Weights of a small GPT-style language model, trained from scratch on English Wikipedia.
Size: 15 layers, vocabulary 4096.
Architecture: RMSNorm before each block, rotary positions, no biases in attention or MLP, untied embeddings, normalized queries and keys.
Training: a variant of Adam for these matrices, 216M tokens, 6605 steps.
Each number is 500 + 25 x the weight over the matrix's rms, rounded and kept within 0 to 999. Layers, rows and columns count from 0. Numbers have three digits each.

# down: layer 3 MLP down (transposed), 320x128, rms 0.156, rows 304-319, columns 0-127
# gate: layer 3 MLP gate, 320x128, rms 0.169, rows 305-319, columns 0-127
# up: layer 3 MLP up, 320x128, rms 0.156, rows 305-319, columns 0-127
down304:536492466502529487465493488509508500499479522514493494501504490496503537516496473528510478523483525488499511493511520482472509490499516522480477477464504498573513497524488478528510509475498548485520559542554500481521433513513487498498492498503491519497510494543477528515498489497468494560535505484500536504505521543507505516487482472519525534509503515501449493498475517476512505541514
gate305:512513539503494553509489518503485501498497485507506488488482529530515536506485499470511493491468515455513497474513533473531511507522533534501521509515522487484492506490513488526466508468514508514512536493512562498544497501528544480522487499527505482503440532518466495490520492469511517520470508471478504469500544492469480510495517505498500477549491480516557468471512514501448545479476
up305:506443524503500449500513511494483516503520525481525479494492493525495476540528488467481501505499492530464486504514519494473478474512495494479497480547496454468486544488519469514515534500458537488533507515517511499517525493497467533548468479532488478522516520494499529503543518492479529512520502488474531492510532519473489539493493534537543477499531499498458461485492472453464501490497
down305:482503513583485487487502463552525503491489522515481506481510480498488531518501518508477544540496497468496495499491501457520476469486465482494503503497514446476473517484511536519518516450476496506489535557515481504515518525505511529502480513515474479495521514476464520463555489479496515506514503458489507491503516514519529544499509509528534513503485517510527483467485471505474535523540
gate306:523502497541553471484538442535500459517503483493494494544571457465485455505531528510515469454466493487496532487482494464524501495487518493496501440477526486483476475455532526528565525474472469516464517525559491467478508502447501491497571545549525478453521487487505542469508499451530494488505544478510516506431517520543495455500520513498476468514463487479457539480492505470508472545475
up306:492482483502502505486519527486441495499496492492516502541516493496521486490474521484441505529528490536446495578470493443550526501482475483539493527518484491485525539524472527484526513468496495504523460525500493518496470455445508499543479518515462549441517474514514503476464519447520529489511520507532549533479537479474464459514493555499472483507525509457513454484491511523522513526450
down306:521477541537456491489528526512489498469484486472513504507499484469519486491477500488482498487495564439539532506538512513521485499451525503514487490499493508448533494510574434490536460487518535469522522509547473515492526496479469511490501505491521473539458485523480499509495523511435535590502524511516496539471518446483517498502470470491542513455526487487467481428510500476502486532493
gate307:497461480544484506499540515485488476510498494523478497489516491475483514484539494512507499526446510532483485464477515520496464471494505539523476466502474497532498487488495552487488455504471482568475513489495529479475497466470499508492501526482509502516513521497538531523558525471497510484497518451491529496505520491487495516473502497515468502463531488524500523500502482522501516508506
up307:515506501480492441484475492512491516500501515463547530515528504515501496527464484486502498475575495491538510502506518490509518534474526491435495520508508487512531527514501498494540544522505510443498483493517501498521476507518479455532511486487520459526504480507448494488464510497499475493485509514497505518476476503521490518541509523557556508546508493489507472481485512494497444514460
down307:505510490460511519514499502500523500500507489468543511511504502504514501504468503507495472471520358486546510492506485500488487457479510496503503512508509483396508505477507499486508519538526500499501514506500486504478531510498475488490497473514495495506485476494478578444486516524485511494504496503471505507509509492507486501521532508506523484516472490476467475468483512485501474504475
gate308:470524491488502515499496493510495544467522502472460478465492501495484476486550535538527510483467448482456556467521504473502498503533517556498508497496506488492511466478505488467512508501513468461511514477475446588507514501476532446495476498522482506497538484538493505522591524495523530512457498502512533487486515470465544465525534480505471503486497493491504477482501480478500532478481
up308:528489493524480451521514518501511532489479509486500527512505485525417505560502460439447501506511459516447484487508522495463512521555502478488524513513521498491502515494501508476448489518465490512552534482495453468497491536471526441513467523497492499507518515521514475522533511519461488521507440467484472480511482523499483486492509506518480525490488556497428529475520490501504479492548
down308:501492452485469505474502463515514467505499534516455511520502538511512498510531464545490505494551480480527467533495508537548480479491529501511490534492534472448508499501516498523490493497505454474518469551486518471458516487513443552484531495496477490494494545516501469479449449489472480498559540461467493512489467531499454512516469469531508479528529452472529475506497501521483551516542
gate309:519497510517506523495460555523483532436493518525492507482511516529505517498474448494484505518487516490513487495498511542492488490546506511516511471468510506498477515439470521485516450495516486477453518505532512510530513502533493510509449441502518511473499501536532512530498510524470515552545493465483521462535549471514519485501470553497507486481503447482469530479429523512511510476480
up309:542532464503508492505512445538495504516525471537499504511495506541474503529457463481479493513489513529535513506535541497481537510504512483485558512550528541496500542533513507508481525529499517497506518463515539549520474497486521502480471440436506514517543494516517500495506516515469501545482469503512504498491516494502419458502506487508500491497513536486483516493496512506485510500455
down309:468450480502527500537476493492500454504477488492511441510486514476527506469511499496461499474538543458547507482498476505457484493504510497473513465495458500417479483527527471489447514482491547548494510497495531482479473473517531508499470492509504505480472483486449525498490492522499503522466516543501506572474518503466472512480467455479503465490509491461461493472511503505505507558502
gate310:558516489482490491529503488456467511483498465477520550516504514451480504523504527508519470498486494447497512474506492472460472483510532527510492452533501475520528516529472524473538498501443487503514540515501506526493508443531495508537491562518495549511532424506508506494515492503478525517492462493477525515491514514544528523472508513497473435444518471516496499495506506480504562518505
up310:532486507504520493440516488488562505490487485495497495438517493507503478559495497451479492516507516499546558450519523469515506511513483438493538507496480540526530455460506514564496442546509458495490525491502491518501522463481461534523524508491474466489518490497484520572491497471500560500471505540518447507485482488497482490476502478533493517482504511476536512504540523500549549515464
down310:480519515508470506468481481453520511516502497503568529448580505491494505527463514494501484516494451488548489475494498521493517435450518443486510463518543497536521495493537510481488456541512428499488521452449462534519514417506476498513497500495480470495528483529484504480461485508492513535530494558506497511467515511510512512494482527484493492502515516514552524481457492467496522504493
gate311:489497504509458501508491531547482505509499502511488493497506503495547466484477527501483513520499460519460527504500526551505462496537496508501514518504486484498493468506549512529486469516507506505512476508501542553512507480521502506513445494474511485496443494510508502506508507514471468517498504520465529527482505496511511493468510451534481513480539503479488469489500501486477512457518
up311:506494482488526490471490469526501529495511481500482493489475492476501485508493473439476493538483486513486505489516521504497507506483521485496509466527476470480506492510498530512495522493448489476516482458536489482500475478509477506487486545448529472519523485482486499495499521464479452458511500502474482569455479527514480526549494481473492498493496534514494514468505542486515526507503
down311:535537496495465492493516460518474500491546485524476496469507492487523524511444495507492500532517484535479532481461513495483487484488524478466488519511484495561487513502538462517491492509499541481522511487523521496462473484510496496499461508496522503516450503516523452491486499504472503519490462511518475531504496504464544513474476499492493468500470512513538475534493500504493525475507
gate312:490530485496507488482501474492450463493523456483512563501520497493503489467482501482508477495490504469499459491497496543477467453491480480490477483490491514503531475503451460508472519519532517491512494479520463508478517469493494489511507531504493502462520484521512521444523524530546513504496479521521480526440536486512503523497538524510469508560547540472525497554501528510483507512480
up312:506507456497473471509521483508454477476487507467479506496512483531503511477465532507484460530515503476517480531491505506501526509506499532509495508499503541461489505502483463526463535490519451467492464499472473484525451484508526444523515530522567507443540501538474481486543531534475481511523510525505532509482510511490542485505497522480504456524493504498526486493470511455557490516517
down312:543491452501510485523520479521506465453523490555508493516496515508522515490492469487474506497479536506472465525498523484515495519496526532506493517509474493526501513490539479522517475498519559491494509551470458492499532485468511488479464510501521515468504543524493439483513512551473501490493494552516539478489519449502508522477495522504477520486452524545500494450468512469533501494507
gate313:466550549504483499476481538522493497486541486541486476491549475544522496432515471498519496523512499498526454482500498501511497492542509503464503483505473524508485505511528499526468498543520522508487508531482479510530514491527520522493518534490529489497503502508513490520519490458493474542517477494505473517515518479505471498505482504493512514509489446506532446462501529500514507527471
up313:484531494484459489492467554529552492513481521496487539490465479487495492464509522495500521487518510574510472523507455503542513479522500464478531464504505501501486532518495501511489563521498496570514530521472501517493513475499476517518516494466538531461493449462483523506485464490516511500494510499479508547488504501522538560485513489448489514515496498506524500437501477505509507506521
down313:521540510507439483516514484492510484497513504499496471540522489525505509449524531541489491495517551535530482472463469525469475453514503523507537493534487498549506482492522479526500568509487507541501544503502450492511477475513521521496504506487527523475517492494505410479517463487495487480497505493477494533475532483479485509547475479484489504498506491500504475501474521504483495508483
gate314:475498527534488493533492494504487516505518449550493514516492558484479480495485518516488505512482464474510533520490497488521489543485509470494479505517493527503526508510548476464495517484484533494491511461477497501538518486563502494487550501525534493492458498505517541458470472487485492474482532523505526508529486522489500484474486450505483468508467481474519516502524502476483503532524
up314:476473510499524485471489493489518476482525488505542540517479495473508551497504509516491492475499489519515511476460477500512463518501475487488492487471484485488505474485499543501503500528462518518483543466482479489472506547520490549541491454504530519499488483476468501485500493506495528467469471523481532488514466503524438498555489546505487517512471519489477535516517469476484467492520
down314:519479486501516525517510473505475507507502539529502504481484521490508522462527486479486480493490575492433513484481485476491475538519537512501493502487490491600473498511532484483528530436500489512509514463463508509517517485509504488521546516518507502512450566496491477464518518535470475532465493509499525497505471520496510517525499499504485528456499500509493483469509528495490494477506
gate315:525506523530518523518473519527499509526515499498488497505499519540463537486485524492533497545517500510479469495478517526512509510490517520525478496520503525518530484527528549451513495485511458540505489527530474509518484507531547455527500457508513454483506479514483496494519480481514526519488518540523518502520545519476510513512532485551497459497532504482542490494479489511492535528496
up315:518533528508484510478452479517533533507493533480493488552542479540488526519507518481520495488512520533494531492507475471539532532491507488499532457475476513544576507517488503493480478462515508498495519462495478542504499506473521518496502500506510514546498483479515526498516502496502525525497522450521529464532499498484492513498491478488461530496446521482499504496528489503500502507538
down315:468507528509479528493505498516508529489506525489493474554529484510469482497537539514495489492493572526484525521521519507522469486455521483530524495486528533625519495503493503497517486482535513524528498542505492515510482503497508514506499518455511519538497466500518541492526492470482502520469514486504529519472530516466457484496494488487520500447502497506488484510509502494493478522504
gate316:457522487492458523503512513502512463504504531530523499453523547510521513526500461547517489507510443518495522500464463505537509498514544513556478513513509529463501552428462480505508513497503528431457510525464522528488514518494518516446535524502484556513493532444541512491514508456509493521528473495471505483486456492476457501499500457502463464502493479522492526498411508462496502480491
up316:544493479480509478526509496467483489492521497457479551534495452511474481494466515537487519505523522526535474458535529512468542461461486483489483525518490524488502505483521521557468487510440499505491463502513475456454538534513520474491532471500514503487533485477481489487527480480506498540532496491477506524485515535503463470497484507537494530514546579489441490521495481516533483500464
down316:485528482469494494478501532538506576498461521510507464517504508502511505477508478482496485502485502488557510523479505538498499479572510502500511506478493446464490474541498481497509432516497496511529480519504523535489508485477523473496449512528478502510503559540485522502497496501498457509507499470528506483501537510488465547449563427522491486489465476533471471508506500505498493511524
gate317:570480475454490477473487526509495537446483499493508513494516491493482494534482477464479438490485507514498484518501482508489504493507543493507531486507489528487478569491474494506526516538512506512509545479516474522493553501472487497517424486524488505508509478470526567507520505483486546509537479500519518462515502437432540510488526473523518490481565494528484500508444524461498461449486
up317:481499460453454509514463494507499469489486503555470526521504504483522513495513476514506512482476516521488522512497504488512508512501463485491480511517524446492505466498502470461530497477477499509532511528499496549496522531500498467511549524515505493466504511504526537470441463477483455510482476506498490472510541496516491483473518462490533483458498567532541454448506476508505561529536
down317:497543491562524503499504512493519534514507528484525491530505505537498465493512470501512480484538465500541496483534485505487504497483503531493506510495502506539474520517488526528518532552488504468470507485527515483557473505494490491506465504522510511534509535495522431542547497474541497499479494488493525498497522542436493487487423487536485551532506456472482536529508443484481494494524
gate318:467468504495495512483555534484497514486518526514507492454548483470533495494498504511515492472551491517510533468491502526495550501509526482442505536517530494506485483530488559526441504493503495498489522510503538470475518506515483513488507498495465446487511509541475506474473523467511525469496521543501492475478527470545480515513550496556525497487487485494500483437488530494503471454481
up318:509483469508492491488501530496457534538491505502500448492500499490502450527541487537530480479484485524478507563519459477565489475505461531507507467475526490488530466516484514468507499472477479503482484471545530487498487495533500493517535464482526499497525519473468496506487511471481516496495496549536493518498528504507491489476519531484511474525503491485558465481565519492519478502515
down318:528532467467443503493500475532501525467505469529529487471493501552527511527484528490476525522512455473520491548516450494502545526535496532489461498493467486457514477501488483512489541527491540508477512531476491490497498520451513515518501480481524529463493481503486554470523501448479495492541515474513506471514521486480514534524495482510534527526515492491538538470525484491480514498466
gate319:504504520496517492506458532497499494496483479541455539502497544497510504498517496458476521475506484496488507488541483484485501524514519487500536529479490501495511509487525535484475481474524491532494493509521497549527476492489514516518459451441423520495445471497519510485532506511496551502493469522453520493549503496539464507462490520501519537477514535502510509455540505527470517472518
up319:500492500547499491507496483508455512536538528471493491497514478533506521551450474492472437489506482503508526492493507513480488524525520499512473499494500484509529506498497480520492542497477486508558471507466482456479554477518511503510499526509491515488502511543506498479499479513524472478548530503495499509499469492429555514531494490506528506470546491519510493500455523429512473539487
down319:496523533536483502480472528486507504507499517458517535455495471530511539473505499520532468507473482478537497451504503488478495492506471461535500531497515501592525488494504510448526493498523497471529519483509522479528511454506507485509521500534478513511503496456494536493485513456543462467512463493487457501511525494524505489500496494541511491494539482477518459518535456510470519467490